Weights of a small transformer language model: MLP 1536 GELU, LayerNorm before each block.
Each number is 128 + 24 x the weight over its row's rms, rounded and kept within 0 to 255. Layers, rows and columns count from 0. Numbers have three digits each. The size before them is the row's rms in percent of the matrix's.

# v: layer 9 attention value, 384x384, rms 0.013, rows 79-127, columns 128-191
# o: layer 9 attention output (transposed), 384x384, rms 0.0285, rows 79-127, columns 128-191
# q: layer 9 attention query, 384x384, rms 0.0146, rows 128-178, columns 128-191
# k: layer 9 attention key, 384x384, rms 0.0136, rows 128-178, columns 128-191
v79 124:120130127141129099132181123132112194143111154125183114130110152096110163105095095119118104123137111139171133173146160138139157100112159164113119144157132152155105127168111114172086128130150096
o79 131:113141131139091145104097146111139144125108131137145121166102149120107146107145130124137126165133109087127081128130147206099095123080124080137148147128128137090142169130193147075128145091152149
v80 127:154108124111123131137143142108158139114111128128172146099111104147151138142101121164114184112114134140082133137124133107102130136110120105124152167121142124151126091138126101124119109113158178
o80 131:132102086074131138124111153094178124133150147128117140136142087133131112174108095151088159143101123184120103144135137175131086132136126111160160165165134060134125185117103134115162116131149129
v81 121:132148119150121167163142138144098118123122115128105166152127123108133114134125151130121097116130149188101107104142096187113202096189098106120103150158135144119119168152108134125105118107098145
o81 125:129110136136117154157150125138089134124123148101119122167115163113157132100117158133123164109103184075128130129118122163101142148195132129111154126156091084134085088157069142163130120112106182
v82 120:115190130184174111116109165143144107127131125135113144130145129143160147144124144094131129170144147101139122162147152089144118140126110088150104142136129107128155162120121133152116104158130130
o82 124:159118157136139168145146158147087140122108151096133152119154133121134114143112147109115098152087115145115120142137164101099163181124130128150113091128143096082152095145136148138133140129143128
v83 133:119104142130102134110138124102091135138145126173104129105124136106143080109133162136069118127109142103096101130158114193133136159104154136120163137142124134161125110121135153185122115163116091
o83 139:085106129082087110133147124121152101158133162157101100109097136162071141077133130117109106102119160103114134119097090144139106127079093114118136153102132133155122106101175125127080100092123148
v84 124:150096110083132102112174159141105146101135125132216108124143113087076161122134145111128115118151135161130152143154109089128130138087111126110110157136126141133113147170121181122123122095137139
o84 123:138172141144109101121133160124123138135149129079159116149136120117144168145128151147077142094123121112101116158174152112125148145098123136119156159152135111129124130131112121150147127159137133
v85 119:124139136121145116146171146145121165149143115118155123155109091135143162113137143105104212118130125134105129103078162136131081140141102082133116145154121159126111125106112107152114122150170102
o85 128:134150130121099100136144139103152134103129143130143112153153091103064140123079101108101154150134159121158108097127140107114075125177160125139110122128160139125086112104132113088091126117138125
v86 120:120142133157167136106133078118124132135112144094127132119122093138124135141159117133124155135130097123144145101083115144128111119133161111123102159107126111123130123141113153111121127114135095
o86 113:096114123122082129107128111105112131115109158128078101142153113096116082171125122122115131129112100144095127106120129161141111122165146135138112150132173141144132141111156105121149118103115110
v87 111:123066129137132107104104154117159079129124154157129105111139146132138108131140125163151152149117116195132136124094116143098147148147167126059131148111132096144127151084131144068169122124111070
o87 108:085117164106182141105118103115130146097147102154106157097121150092113143116119124163140161171165063146171110153097122103107120158122134131120120146155137098130095132155191155187156126119114120
v88 130:109115113172117153109106115131144134144117126146183105078122094082122103080137104087112145142147092159126139127062137099116174183130146121145106140143125117128179121149134118118079142121145121
o88 138:124132118148101129138123116107132142134138115137129126091113135121133143142100110124125111129135104117124084098105119087149140126124181144151137121134122152106165140137144151171146148109151116
v89 135:131111130126157128080127148101101158128079130137159132113115103122143142153117101159150147124134123140139124130116136112117138188137159156161104122095132122122094076099121129109134139161134081
o89 138:119106124158169149122157121101170117129111096133137102115140137119100122186082117155121102110138113107117095107135113114095122139150140150143170099121116169099137140129135101136181136154126097
v90 124:134093127133075156164083111107068091148113119117092118167120126106134117137124165120128142100132134100141110144094132136134111131127137141101118119135132120133163163102137161152112136111127117
o90 130:116110140161059147141169136133076104141099115118128145207110079115087164096159126116136141137179142136175156108111124132148163118099158136100107125143117108151144129142108150132110123075099129
v91 133:124137128097135143144159140146132097134127112100097114103088114111113081194149192146150189146140115084146102097142164163111136098093146138104176124120127141115156099086134191142111153142133154
o91 134:116146122150105128151133136142108101113122116153138127072098110138132095127135089108142113145113105146122108158146138099115132128152126124092107115106149122174149124128107140165100137133131145
v92 131:136112157148125113121141163110143093101105166111079119139119129120154083150117118126166126111145118093118131134189157116139100174141125085120128111133131140132115142104134101111200113091139129
o92 141:158125150136152141141175135159138124115140108099113142083128144115163085135096115125178081143121083133084138184124115169142181107176112126133108091092139079158120109115139171160152155106094073
v93 124:075096127117157125159105156154136187141134140152136118144118098131151113196140160127142108067141137107139117125092148131147147186120142114180159129139130122131071114094143208087146115184102135
o93 125:160134095155090150188104153079168133104134130137103122117130150128144134130119137133142114121150122126110126116115168167122181116101158117140128112137150116138073110155111120120149115126155141
v94 134:148100140103109127126149113124122107121174090099104143105131110139147177153153152138114130085099121146157116147137142111128098118136144139171113146149137095098172138099137144137105124144134120
o94 137:122063148106129117133102099154102123160128118131122136097156118140151142106134125106096142080145111129154095110125151136130065115105100119087134152114137158105139096157143126116067130179137120
v95 125:140148163135152143078145074111115107116134098129111129100160099139117066131107127151156050099115143200110145107108091121111138105126149115138134123111123138120108131119152139109153119123118105
o95 130:124122149144099111150115138135136132133087102137154124107157133147173154116126148111123096127113127130116170147121112108145149120130173141131134166089123184123167138133087100131106119161116152
v96 125:101139136154129140116115112161127136127127116176154154121114153154150129156100067155129140113148121101124140124093131149138132112126136128139154104117129113143184093140122121099092117128102139
o96 135:115079128134146132122126124144150129121089139122166160109108154127102135153116104147161118124154183141149124124098135118105119157146118114153127076141124152154146137098156105113161114114081148
v97 123:147172152136088132070162082109150143109101136166079126112148128119140113092149124132128124184142129152125131129114119135106126127080162148104159130086128148135195104124151113123135141160149113
o97 127:101154150147111139136145111158078129089080104110139185105108126096138154130164161142118143136093113143166153104112127088155163068092114096150129170134154107137152163125121130140168129135097163
v98 116:117112138103129081123088112124152116130156172118119139179119150147102088122164128154134148152156150175175140132081116145117148109123121132101117109135129132140103105112132107140178125164102131
o98 119:087157114109147082145145105122139169114133106169139140117125158174124125120111119102103125132102143156170183141125119090110138135124114103121112124140141082093137106159131123170102122146159134
v99 128:132141132151140113144137047132109068126149153127147125170146152159119103138153109090127099117129106102128140144134119192149136142122099113122136136100121118103190195140138150098106143079144169
o99 136:132166156142121097131183108120134126135113111112146152173135141113113121127150166098060125092079117118156142121130092121137163177124174131129080163123135175128153120082137134112106111114112130
v100 122:163116115124130083158109128146124169152119091058124143164153069080096106137148167132131130111141125142109124120138146126137135141140123090100119119121129152134082150137121126152083140130155133
o100 126:123117092128138134132107132131110129122134126146120141160163107092118130116101117118145111174132146114102129116162078137118133136162103144117134139144132103135105094135109171145113146096167127
v101 124:137117136141110129153121158165129153110120135160166097098115100109159159087130152105136118101143143118154147147152116108125205125139168109128119104127132156122138165153115174149157122125123149
o101 133:138150133183130142152185157160101151167129154136127122146109118106131100158121121096139143106100144143136119122118202098151111118119121104143138100128147108123126117167123089138134142164130112
v102 122:133145113122121116103117138123099125138134138173080124143111111165098127158122106173137097159103157129139143127133112150123142094058074140109164100108138140131129058181161181124123138114143114
o102 118:149113166117136114122138115123154107117137125106082126135137103174100105149190132146143126129076134141164114135139122142148146091099115092126125140104131135165106149136141146119125122141155143
v103 127:091135136084134039134155113149145189122136121114127144151126156110118101097119105123092161139120163098123110144167136144135130187120128162123103146124127112125129127091137113104147149096140137
o103 132:128086102081111088143114122148136129085180099101147150084129126096103172113139123166127106151104138149138083138114113163114103111090115131113113134105103120126120110140136118144154123109115100
v104 124:101130130103117120105151101137096159141142153072156145117126138126081173151122126140134111116144133104123131153145143127123107146129109138171128144126125129134128105158126129153160144192125106
o104 130:075167131141171131114175104161118127114114135092140109134131192127122132149114123104093102127165137162133092122118133146119095135157148092130110147123125153155113128092148102131129104116115121
v105 129:141104142143162104119123095135108102111156121115129151089153099112150110104134118127128174171113122140185088138096062127121125105119164058104122126108130136132143153154128139106120142127155176
o105 131:145118128131108118138138103120154106101134123113120083131156096122162133122108127110112154179083121155168123124153148127125131110130175127134127140107145122147154142152121155095135140110129104
v106 124:102155124159112139111133133089126099126157143149141141142146133117173156145101178148124175085135139164131118135123050144116147120076159118120135130119125144165138164125129140135132121095131127
o106 127:107105135111143133123154133151085130131129169150104124154163096112162152123125177133095163125188130172145114117101118142125135112122184116124135173140123103142140095152104151124089170104090111
v107 128:135188098140111106130145097134165091122113150101089107173109135070121084132120086152122151148155134084141117138061065164101135126118135133108086142126135117105146148102133133143127115148183161
o107 124:131110105148121094106166111133134141095124129132166106142108117121143183124141126146120123135177134170141131128108092100145185136184091163121097139126114095118169138081120104089110119113123143
v108 118:113155131097103135125133172163160172121156124143128167128104110126168126089128148089147127114112108111117148106143079110134121169124082091155172148150135103104135094137104109121107133129119120
o108 122:139100082156098126137165134150119154130140118144145117119116132150192162159110106102108089122137122130104158144120119107145135119141177130132080168121143077167077138146111093110099141095087167
v109 114:104112114112147076137127139134118105135124169134113131086154127094138117076154129106114122168128136083196131119161078140135163126112120178092094164132126091099142179118116105138212140139157152
o109 121:097090162110097118118144146163127136104149119109147052124127078097084117157136107117178121105121118094121120126150141145115175124122125159134145163128118136112148127138145096125149108107115109
v110 128:135148098123122146078123112077121133131137134157127136153143125128117165136134110186117128110121166146131130119130153119142159108162144141119089134134136112155087131148118111138123116064157132
o110 129:105103165119115149110075166114105083114121102130129139112116163153149132116133112158132119074131148083120117153123135117100138137170122124138161158146134190102126154142144129143139131126112099
v111 129:142133130136110145102122147148086124130145111094107144146109097176120152143132069162116142157082152100124123093111101135130067163164100117098111118144134140083128153161109137076159125147156141
o111 128:150064135073132130149106121103098163164177112121133080142132162122100101143129083134133162152085165119171153123145128132140071140151149139118067104105152157159112131162114114117103068122174114
v112 127:132165129131091134115086103099148148135092087140170135170146145144104082118144118167110122172147139054154122099098136160134118105143143123101104139136130135113136086151133161155112114144104138
o112 132:153129108088073132116120108125067086094124107076169150160145127185103120135100144154133115148122150098152108134121144094112122100112139152118087131133127170156106157112140143122137092139090200
v113 120:110058134128127156136164105109138100115068106141107123100114117107133139097138089132131118139113111068100136142142131164136146092122138145166141138125132145132127135131124148104148112071098150
o113 120:135141143109136103112134134121124095139126093107099183126101125114122130124134121121157176098115140131138167132117138164124115124072107122129116129156118104125125126125177116169139122138150164
v114 122:122130098153125183131147109151144144107151141139091140086123131135157185130134114117138156093111136126127114098145157128148077096127104073098146124135123137117112104129125146095159096150168081
o114 112:138110118145128147131132159145130133115127135145112141100116113147137155124154152110133156147127124123160121126112137162106085099174087115123139150105125168186092157130148158092152158100158115
v115 129:136171144117117105140147122103126130120127104098129146126164158118190113109140148093147112155140117128145109117108102106119153121131116157137126170110124124151167140139131098126153138166105154
o115 131:126131151158126140101073157165111117117127093097121117127160133115144131110130160149113126199148121107124128112132112119115140092093129136158110149147126051132114155136157101067138139100146172
v116 128:093103133127080087144089135105123122134113103110130130125118125111129097220148097137133127107143170102156124107141174094135124125138075123152159114134132076126121122131149151104113125098163130
o116 134:135098145153093128151132150135102126137138089149134124117145096150101132152164095116154141152150108119090139106106130188112131134201101152155150127146135143118133181134101118133142082117137091
v117 127:110127145111099115148124129151154139131123141140109151155118147149118128081132114099126095113099146063139144139156116116123124175120092128150119143128127119093069133177126131108125140092146146
o117 136:137124123168102135117135110138132147151161107133136077169127123173145121129122097133122112101100143119154146130124105135109108108104145089159136148126124136108112170140116063082112119099143128
v118 116:128145106123127118110073142149122127140083137147154130131118148154084116076116117126142130107099137146122152115156110124145094130146140202146142132160131105115116131132112093156144124145115066
o118 116:103105121157166140113087106105126170160157129152114168134132113142094137130125159119121112106155170104127168091133139056140105138156071124120144136129153145130132131152105122161102125163140100
v119 116:147130133103123119123110128167089154140108141151129157145126108127116133101087137108135125139077129129100118116103116131151118127128104107150094136102125106137106080105141066125115156151144112
o119 122:121139135184141112143158101129216121121108145131089135163126115149112140137108131119162094159143149079126098100123122129143118117126169141136121126127098078133129165151133114131150137108129142
v120 120:102117090179146098136102198141151142123150137129152105155136129139134174123141117132108152111144121196179105127166125127147125122149136139133151119147135108140146197150106118110124126138101142
o120 124:132172153129183123120109140140128130157148111091163088172115151113106139123136138123122165131184072114116125137161126111138090146149155129103126130127120155138135161136140128093142136102088083
v121 122:151100122116056079127124121155134119134131134107127146150139155081103149090143152150119125114139113147115115137140124157127129107142149145119154098092130171118157157143132121127181131096141131
o121 125:104164147079097095095118099165096121079144102160133142186115112072156144120126154135142178156166112121192105122160155095148135108109168107124122153135098152123101130092149158107084111176106153
v122 129:126069104076150109156082152136105087118088100153146115151167158113126108143112119141136087128138129188127115135150097137126111114113146152098118135140132103096189175103115158182140120141127152
o122 132:128084092173119129108141149150094141161109145109128123100135118129120122139147106150160136170076121120124155136133112077109147137121126130077145108116104129140147098130102119126148118121103142
v123 123:109151130142115139112137103159172143142114130124191127085140145106129070103116138117115113160143137141150149128104095117103184111129118146090122155110121115114123159113123096105103108132072100
o123 131:104154120120098099114140093111145132123097146142150148125147150113124146110130140116159136139093135152101122120093138091084128137160123155128175121132124169134136155150140095136125121113121130
v124 131:126089107124112111156156108110116154141143156113166135166105126129115169121106142139125112132109107128160144123143128133113157104101099152108142111116136118106114132170123125070095134176117154
o124 126:140114152149174098124163118106162140125129106137124090186143144114158064118115129129118153117108154099136131122121171148154129092120117109104112146108109118168129148129090109093143165110141152
v125 125:109087108048147106151147123150113132156138166085168126145105168113100133141104162113153155172131122136134138136114106118131122141095128158116167130142129136118094092186140119104150150112108135
o125 131:120168099121121090107189141157178175146156094126130086114119124092179136129147137143097122138145149161153089156127171147136149116110142126147105115130149099138084140076122129099117116114105085
v126 121:097119119099112144156152134132144121105160134160088119132119120118138082092124116134165153150134125125130130098123105159115175163113148112124084135120133118120173112120126132110116135154158115
o126 125:125087144088127123157146129132118132090135140125145177104126105143117122132084099091149157110149117211140105133133121075111121115128162180141101109143128084101118128131123166156135145150098133
v127 120:116114111149148105116173133120145127110139076131100156129142104132118121109142124174128110119158158088118105100162104156138096107085102152119156129140131105094124142144135148108115126156148124
o127 126:141062148075137110094095141162124139126189067111128147114129136138150131117142145150123139111110171103100133153169120117101128102127079123129138127116117138128107120132146118151120139151131140
q128 069:117103155124122072132122134123161105125107100165137137118151149124142131132134157142135141156149122144134131137069157098089162113118097114128145148108162130112090076130110160140129139086149141
k128 071:104129141128084152080140126132154135123119102146131120142078139152109139121132188133142075113110129137151139160125091127124167082167133118128163172087202118121103111119151153125115066083152162
q129 106:155161097101149126137140101149108134116128128140126074131145105114139126147107115154125171149108159149134093123125131129117103118112109126172072159131107126132121116130076111146138128106161103
k129 102:129137130126133133133123105084137148144131118127091090115111167119122125115136152126137137112092128110178100120120129121110120150117139127163132111123120167142150119153060115128125160090125112
q130 092:141129114124124116131117107167108140136078113150161070150121179152112124124095098144095157115148163146142128137147122170140086148127089120141090097118130175102153103146127111086119112118117127
k130 098:173112144122115095091139098130132122125086114136137112199126146135135133123137141110081103102137133140106148120140124143124076126152145086164132139159116144127138153141127120091098118125141137
q131 094:119166139149147131127144151082138122145123174115097151110162172158120097122134130099155094108152118137130120149129125159137141097150117172140163096123130130126108160130161140144110134144120136
k131 102:063150095125141110136107149099139124176126172106124143089170148139148114103106118096138122119165115121147105126120133150141144137089086153107122080124140138130161098115131129165160127137095140
q132 077:083109133143105162153118114135170111099153083114101168127168112092098090110168172121144139169127113112095116126114119113134145118120135098123103153126171142186162111142123129100100106161115133
k132 074:139117125153086146115129087119126134136155130102116134109114105125093134137110143139135100134117167133085146145145129146131148113105131152120117139105179118143175126158159113147120085154133129
q133 074:133147129155137118110114130167111136164119169170095149128064129159163142099146074119111089086133131086154144151157099153136108135131109165129121106145115144115127129114130123144119149105094119
k133 076:122122150114160089140125158123141111127140136152133121134127124124139137123136079121126143115136097128167137117139124111106108140142132157136118109162099120141080130093092113139133171116125133
q134 079:134119144111142095163130127147143151095130099158154136140161142144125122146103158107173153131125143115139119152075155054130137110125122095091170146142187101113077114096110158103133131097121166
k134 077:123138143123123166123097142166116139113080117140126108148096133107145128142126144121105092104109141110117141161106113141126133137163141123102148131131156088075108104112169138090129094111114131
q135 078:106148155135131094125101095123112107139110105156142137143122162144134117123150181120194142118169145113123111091098135108136151133149144129145146148148144110105113156130110112116158148128105137
k135 076:133126137153122166091099090133108150151124132141133112140071119107135110136118179162110084144134136133104116093139096136130133111122134131144135098108114095116156126129136129145124115112128122
q136 097:147122123109133134134126128174118107102107107160134124169094106120160181146115127144124162133118134132111112108107132086115094153112174143088118141159115122080081131127117105143165138113134097
k136 103:161095141138142117153114123166134149092078089153132115123100145115167140140141138139106143122099139111142106108143131086125154120118173134145114152146083129076114135127105136132119095116125080
q137 091:110133104167158120146133161132134114129135133127132165136160148138138117129118172127159138120118104140137128104118109131118178141151118165132140188160116082146103140080093132109114147105101120
k137 096:086116098148153120134103134136114139151137142119077086122133092120156120113115157160124108102131097084171130148138120139126186162116130144188125076143134117128118087118102132109151112122145123
q138 092:157150150107191102126132114184131164132110151142152086111110151147176137104116138130163144086147135171148135139139152127119119121122078125139125143130134144097144113109116132136102167097100149
k138 101:114121163124166107083107080129134103139093122113128091141042140129155122081123127124130108091106091123150120103154111115108083140156149123133157092169111150090100112112105135096087161074098153
q139 091:131110119080143160082156127079130161092144186082131095113155103105131110091157178147114114160151116131120150139108125108156130111102123079128095147117127093179128129117106100138111171171120129
k139 095:087149150118165167095143113144146137116159143072138122112105144094099088124123095114128187103105096126116126171132136146093128149114134119132093108131160134159156130145149137082133130163147118
q140 089:086105128161130114157112139126155088147130096161111151132102177124103131135129138084148118098138109108162135127089109098158129134164138118115152112182117162099100160125155160113150119095127109
k140 096:118111121127117101154142154126113131180146115164148142132095086131132121123125109124112056073136128131141123147140124131121170065142145134146144114106106101092161129125167121126177080074138119
q141 095:109135124194139140175081147128152105159127126106135190125095127115138142121117128123172081095132103150150135129170127160101159119131130154157169138133138127107125145118201140178123101100140170
k141 098:102118073147143111176098123114124090155125119149106171147147125091152167127112082118135115142129147112121114109154149109141143144111160160134159146160133085061112121102122143131152142091129149
q142 082:162085153124147088135143119130174109123145113160114144127117179132129109116113131117134122091113147120161139142075161071108164112137130148136190138124171152083141109134126149083108135098125154
k142 085:118129161112093133095135122141130124164108115150114126152073136141124122113115128122112067072149147138161142183107126099131160089145147118140182144114130153098111099100180126111126092142149139
q143 079:152126127117134149110114145133105141151131151149097144111120164112119115100145093137091143084118155124109127126138127140141111132142136178112133094083084159127185132114123096081120117123125111
k143 077:143122171120128112151117154119129117165133132137130146098148160138142136098150095125102153103176128111132118119109152119138117121112126118147125139135098159140169141124104101140151153138112157
q144 086:158139119151101131142126152138102115138113122167133165142151121140138136144097077114124125126137146133136126160170120131125133145153119154118130113155108157105083095158132111170133118106180122
k144 079:126131123112095110149119148111139101126113117140132127116185163161114125141147107119153136142136125147153101126138119078139166097141126129104143147132129139158111124135066123165157120103154150
q145 092:121124109135156084131109123161095103114107113111139107116184124152140094151129106114124141148124127174110112163137083183125102162129129092128097156177116170114091114133115152179106136127149105
k145 099:122138144123104119101123138117130119133105109117128113096142133196114119125152152103151105114103079171124141125146063156155112117138093135164140151111132129143073129111099156162074123121128136
q146 089:141153146132158156062134095091113146124137155160131160111092103112115124150148086133097091092078128110130140141102138121103089121159104140141096145112162162117180146145153108097124144159106160
k146 093:128138135143164134108141102092088120126118100127116187117117139081117114136141122136149138157130150155102132114142115121082098145135157117117136098148125156106141163076149122092133149191129117
q147 098:168151100147107135141115115137094140122133129096124089156135096081142142165067119164127103128093094136125145147106144124104118113102168132145151096109136152095141093139188133137148142168156132
k147 103:135156081174126156145145102131128152113110080115132158138167164125127127156105119101156150150101145117120138144153129106146090130098154141095154157138087152107131105106162147149122145135117096
q148 100:130131167130144142138153116105150144111170173108140103101109143106129127118139111098159104096146069096143151118130119092145083083139132136116154127087151140110146152141164167084108119124104141
k148 094:124126109133142122156139109137124129141149141102140174131117104125145118131127115126144136139125137132118161100142116107126084114113129133097131125138093165088161125129193146105133091144140123
q149 093:132095128119168092073133152075134145151138152120128111124091131148125120110126136196111121123107114116119141132082152104100168118129115116144139133094128118122115112123118160077122124145121132
k149 102:098138135138159189068120126097147134102136134125107129148073129137106129144129137127130106105145108085131154146124083145113140146139156103175132139119136150114079115073203130075101123148144137
q150 092:138113109101149149087115117145130131144137167131126133123067128112123155143129110121136113118087122099142134095104103139138120099118135131125151093135088126120134169131125126153144136105137128
k150 089:139114143103140109165162165118164125146141130141153139155125106122143112135126104144136148112107109137158105127132170111145133112106138126117112127126114115113090151090097131107124144099126107
q151 092:114146111133143096171108105142140113135120102164097150129096106118109153174155115151115125120096129103116103102119115088089106143147118105134076156149113142146104116106058115149136115109159124
k151 098:129119133159145146147106116067159133117145106172111107125086121079116146141145157151158101122143139129140093169156098094112149110125129143166147141096147135128070141124109104152160159097140115
q152 078:095116145107099097124092130122157146084130094092083135110153135113100097109161147131108124146102119138106110128119131094112148123127162105109099157142147147169132098144106131112092135144142124
k152 082:114112165125077126123094110165144142121158124135125138109098128143082127145118145144129106126160155138118168181113114103136149135118109122123134151121179133142141100134164126136107131163120152
q153 079:101124113118133151067108126108154101161124181119102159100091103134130158139131106080133097110113121119125092137133122123137169130114154134098139094146104128094185170124127122182154142148118131
k153 080:139135160134143139136133120097111101145141119136142172107115143106108098136125121100168143117117099123151128108154151115154106155132129136111090096088094111157140176120131135129116171114122128
q154 082:107155138148137146150130087127146121142117090137156177110086150151136117093168152119158102128151146135127133132132123120115112121188082099175084157159162151157128164145130104149130126127118168
k154 081:140126140152139117087113072094132091137131116126122132130081121060118152087117167168126082134125140167089095107139096117081141124140129147140131102135152105102147146136135119106127134097125121
q155 095:104159144150146142124135125112127121114159112108131153142142097117140120143142100131106129149092102115103140134131106119113086130145097112088104164162175140176131159131163105127078122161134149
k155 093:127136113148153102147150112135098122097125129111125180121157115077136122144122098127115147183121141165081146116136097114097089157119110132092122138169146110108137141114152143140126138163117082
q156 086:121112136117101143151163119122136103094136089088142100116174115131167119105134150149102139193157124157109149163133141103101100145131102093160073171124175150179106086162105113126110108153151119
k156 087:134130132110111160114122111138166123121135120117136133122157135145087147126124140114123128166118162156106146168100109131117116142136109123115140153127213140144171099179137134109109073139160148
q157 081:097112122137125117184110108168144140113104079137113152143119145105109149146122127163117155146061146138151128113107117121112104124126138088102103138154118168143141109132135127141135136089139135
k157 085:179118151139085108167157144113154149109117097148139136174088091135118151135138158148125081098098149128118121186145164132119145061159137121151157169115163090094114145128125143133128135089133138
q158 096:155097128138129103147111136171143087111145097123163105156114174097171156107076148163171125132164140134135124141102123088142135112116141144134145139152129111067084128149157132154142138107150122
k158 103:157105133134093117119104133155140126155124095137150114164087119153163140119121115148113080107115152112158112140141137073125135089141161148128146134124108084073121090136128159112107089068174123
q159 072:127131162129124140161174108131134138101127091140137120141148120121126105135143178114141173137132130137122138112112147097128100119145090056120106187131188156154109102126093130094124143116111133
k159 072:125130133122107146079119077140145166130106110118124110138100129131123146133123171115107102117123163120112123135144125130115106103141134128118167133131175149115146110147145130133126085133127139
q160 092:149158124128154117096146109136098099153152164161142101109132120139155107177126101115149105097086160128128100163096112119135110100163119142128126138134140111092108164088151102136146136144104150
k160 098:117146131130167118121131105097093133150084104136121120128109109121149120122133120121111134120096147106120063119165124092118112137136172152135151107135094138074129113067115112109149143127102118
q161 091:135129113155091148190137133131136122107108102115132146114199152145135109112154148083084163134170168121081128138160112138142113167133117082140141151159154153208132125137099103157114105170152163
k161 095:129130121111116121141099123149146119126134127123165097080186158091119141114101122085113139132148153180065103142099124119171136127137088116098132123134192119159151113180120122185151133141114147
q162 089:131129099161141113152122129127097134110124134115154084123120102154126131100142163178112131115138142114134145090149118185120124129116097112174120185096097101147158099077087109129108120161073134
k162 095:139130094179158153116111103116149131110139141121116057131120084110147148089114163147104121121131111094125154134140093143106090156108132149212133119131168134142087140108107115120121154141127151
q163 100:102115114142130122157098141169127129126088133134135155099160133119125108133142120130147106158129113149121128173134066151106139138132111123120075129120129159139128112167173093153077112122152127
k163 107:116090134120128113181093153153130100109121115105167135079129144168107100124128106139147163172127114149082179174125104127110099117109121166122143128113159148122138111152139144181127100143134154
q164 091:121098157132145096141141137084124130115111122137126122103112182165120111096122140111069132080181133118132117148117154129139147145130099127160155127110134141140134098138139157088116124131085140
k164 094:093106137096144129082117106115150112156142129144128121104119130127104143121116123079100122076196136112113119158108129116128158130114103103142147104148156166143136113150174109105132106153137197
q165 079:116091088146113134141126125103127100143133135071112088133098095114130168106098102166114122126127116145112128116180123150154149145113154125135124067143078131106121122120152133164145110119137093
k165 076:129134085137120093145146145129134131133151140121123150175155132162145135127143110104128129120138099109142112146145146129151124118122126144144122159130099102148125161119101118128136147114143140
q166 088:104099110080113146138128095128162175105115076109094099111172118143080139130153128121109171165080134164119110124127126126129150130090147075154076127158109136181132117130104131129117137161172101
k166 095:135090118103104131127151095111133143136122150125129107127111134122077150146112155100108126119115104153109130155076132178133135142111116077149098129091153122163143167170138122129118159133122112
q167 088:128145119166118136120124137130054135184102152169102160120104111150123117160124131119141118089163151149112144153169107151133132156177143144141116076121090141118131122115164078141158126117139116
k167 084:112136120155152082125109136101114121128144126116109137105136167150126119110123130127160163131157097127084071106157106124136158110117149143173149104138081136119142131134103128153174140128115159
q168 079:131110115147137163106149130112110091137137148123117183123148109110184156106136136115132103127132133157117172145168092135141139138138110150124174109129110118123130120125161107169123135138138119
k168 076:124119154129118120136131169123174104130143144110154141120172130145163116089150073129137159126140097144129116122129115097143164098127127141102131154139130117151097128117097119156154151117118141
q169 084:166166121149076145128133133114111129113138154115078166113166093111107125153124093109094098142120152103112118118173130183147118126120128168124148112119106140154159128123145120161110085162138123
k169 086:146147113126118110158128189138144118135141139132159150089222120113111141134141105130128160166183154141117097110112173131163110132107100160099117186149147105173119145133083115176155159154096131
q170 094:135131139163135149146141139124124143146128115129105155088119177147104102088114134117085131073165145121144125123155145156145152143127144157147177088119121157128179084104162114101129112123112124
k170 103:108113124139114090104116130120137132182136123133129142133154162115117140111129110129102145109196150162110122150109157143138141096135120108158146177146121145142183129134136108141153132154135198
q171 085:089128146162109122150110108162120111109113076160140154141140146100132127114137190161152122135143128107106132123106089093157120131165137124116115167137135120125114136130134107153119106136132106
k171 083:152122136169123142122077110161119136127141109122160138117092080136151112100120131191120113142157152115082116133108105119114129090116149146151132131120125087082136118167165122140161083104112153
q172 073:109135161116120132157144091160140139106107098151134120122170121112115117129167176123150176174149129142092129120130119112126098142136096056123126145119163156148118092131091120124125126125140135
k172 073:135134132136105155091124089124171164127113131110130095124100126137126132135126171125141084127118162139105112127133121146121111089108136115127145152105169113121142142165125135140128096118125126
q173 089:123151121149172137149148143104113128129118141103164122105143157148143102073107148140129132111135112179127149153152156156087140141144092136176162158103165149145132106139172119144102137128145173
k173 089:096121106141159140128109080110142100148113100091105147116146158075149144079105100107096143130124129137093136133133124123109151159115153138145142124149191160113127083122143147110116108134141143
q174 084:145124126102099146074142148095138115141146185080168051122101104102148109120125105131137099143151090119154154169135133135136151104127149146118106109094120108120133136181191121139143120142144130
k174 085:120162121112150129138144120109118101106146127101149157127147124139076084145140094134138173155092092161137142111131129132098122163163154111097104127122098152132144104133148143095087122121139106
q175 084:084143108110098131165102117132176140143133098119144081128151135147107130144157111119139152149127108086119119132128126064118136126119162088105143143162146113173093110140128151139136114163153133
k175 086:132135088137128165171104113114125134114132155142150116120146142095130121188094105125107122154128128143086135126081101145140129143143117100064103122114140118144134088196149131145116152117114095
q176 104:149122137120067172156142129133113154124125104093176096141091066132149151112112107158130129142124124145142167091186145154133120131100123117106110133122139092131146097127132118129139111111099153
k176 115:152127110115117095145140116159146140065124104145126144155159128165143167135125112108119191188088162126119149093143158115140075135118139123090128173167131123126137147136089152117120101124137155
q177 078:098119144172142123202101135155114149132080083118172153160160141125145120143097170134159138137167105160117163133140141140102122144166131101116134140157163150118109109134171129125115138095146148
k177 074:138112112151123105135123106160111148108115108117135139148118127147141144135111115121148103144118138141059150158159111146131127108127133144102165138164137110085130113133157169130122086113134131
q178 096:138118145139159120101137129140150107152114113144134169091131198145117105099123116085118127078147181143123117164102100113145117144148121108117144107122127171103156143134167112134126106088119158
k178 105:165120151088140124095098151129137107173127104121139147158122130112130128098147102129089111066151126174089082150124136100143149088173146117166144144112135129114135145131155104129134147103124180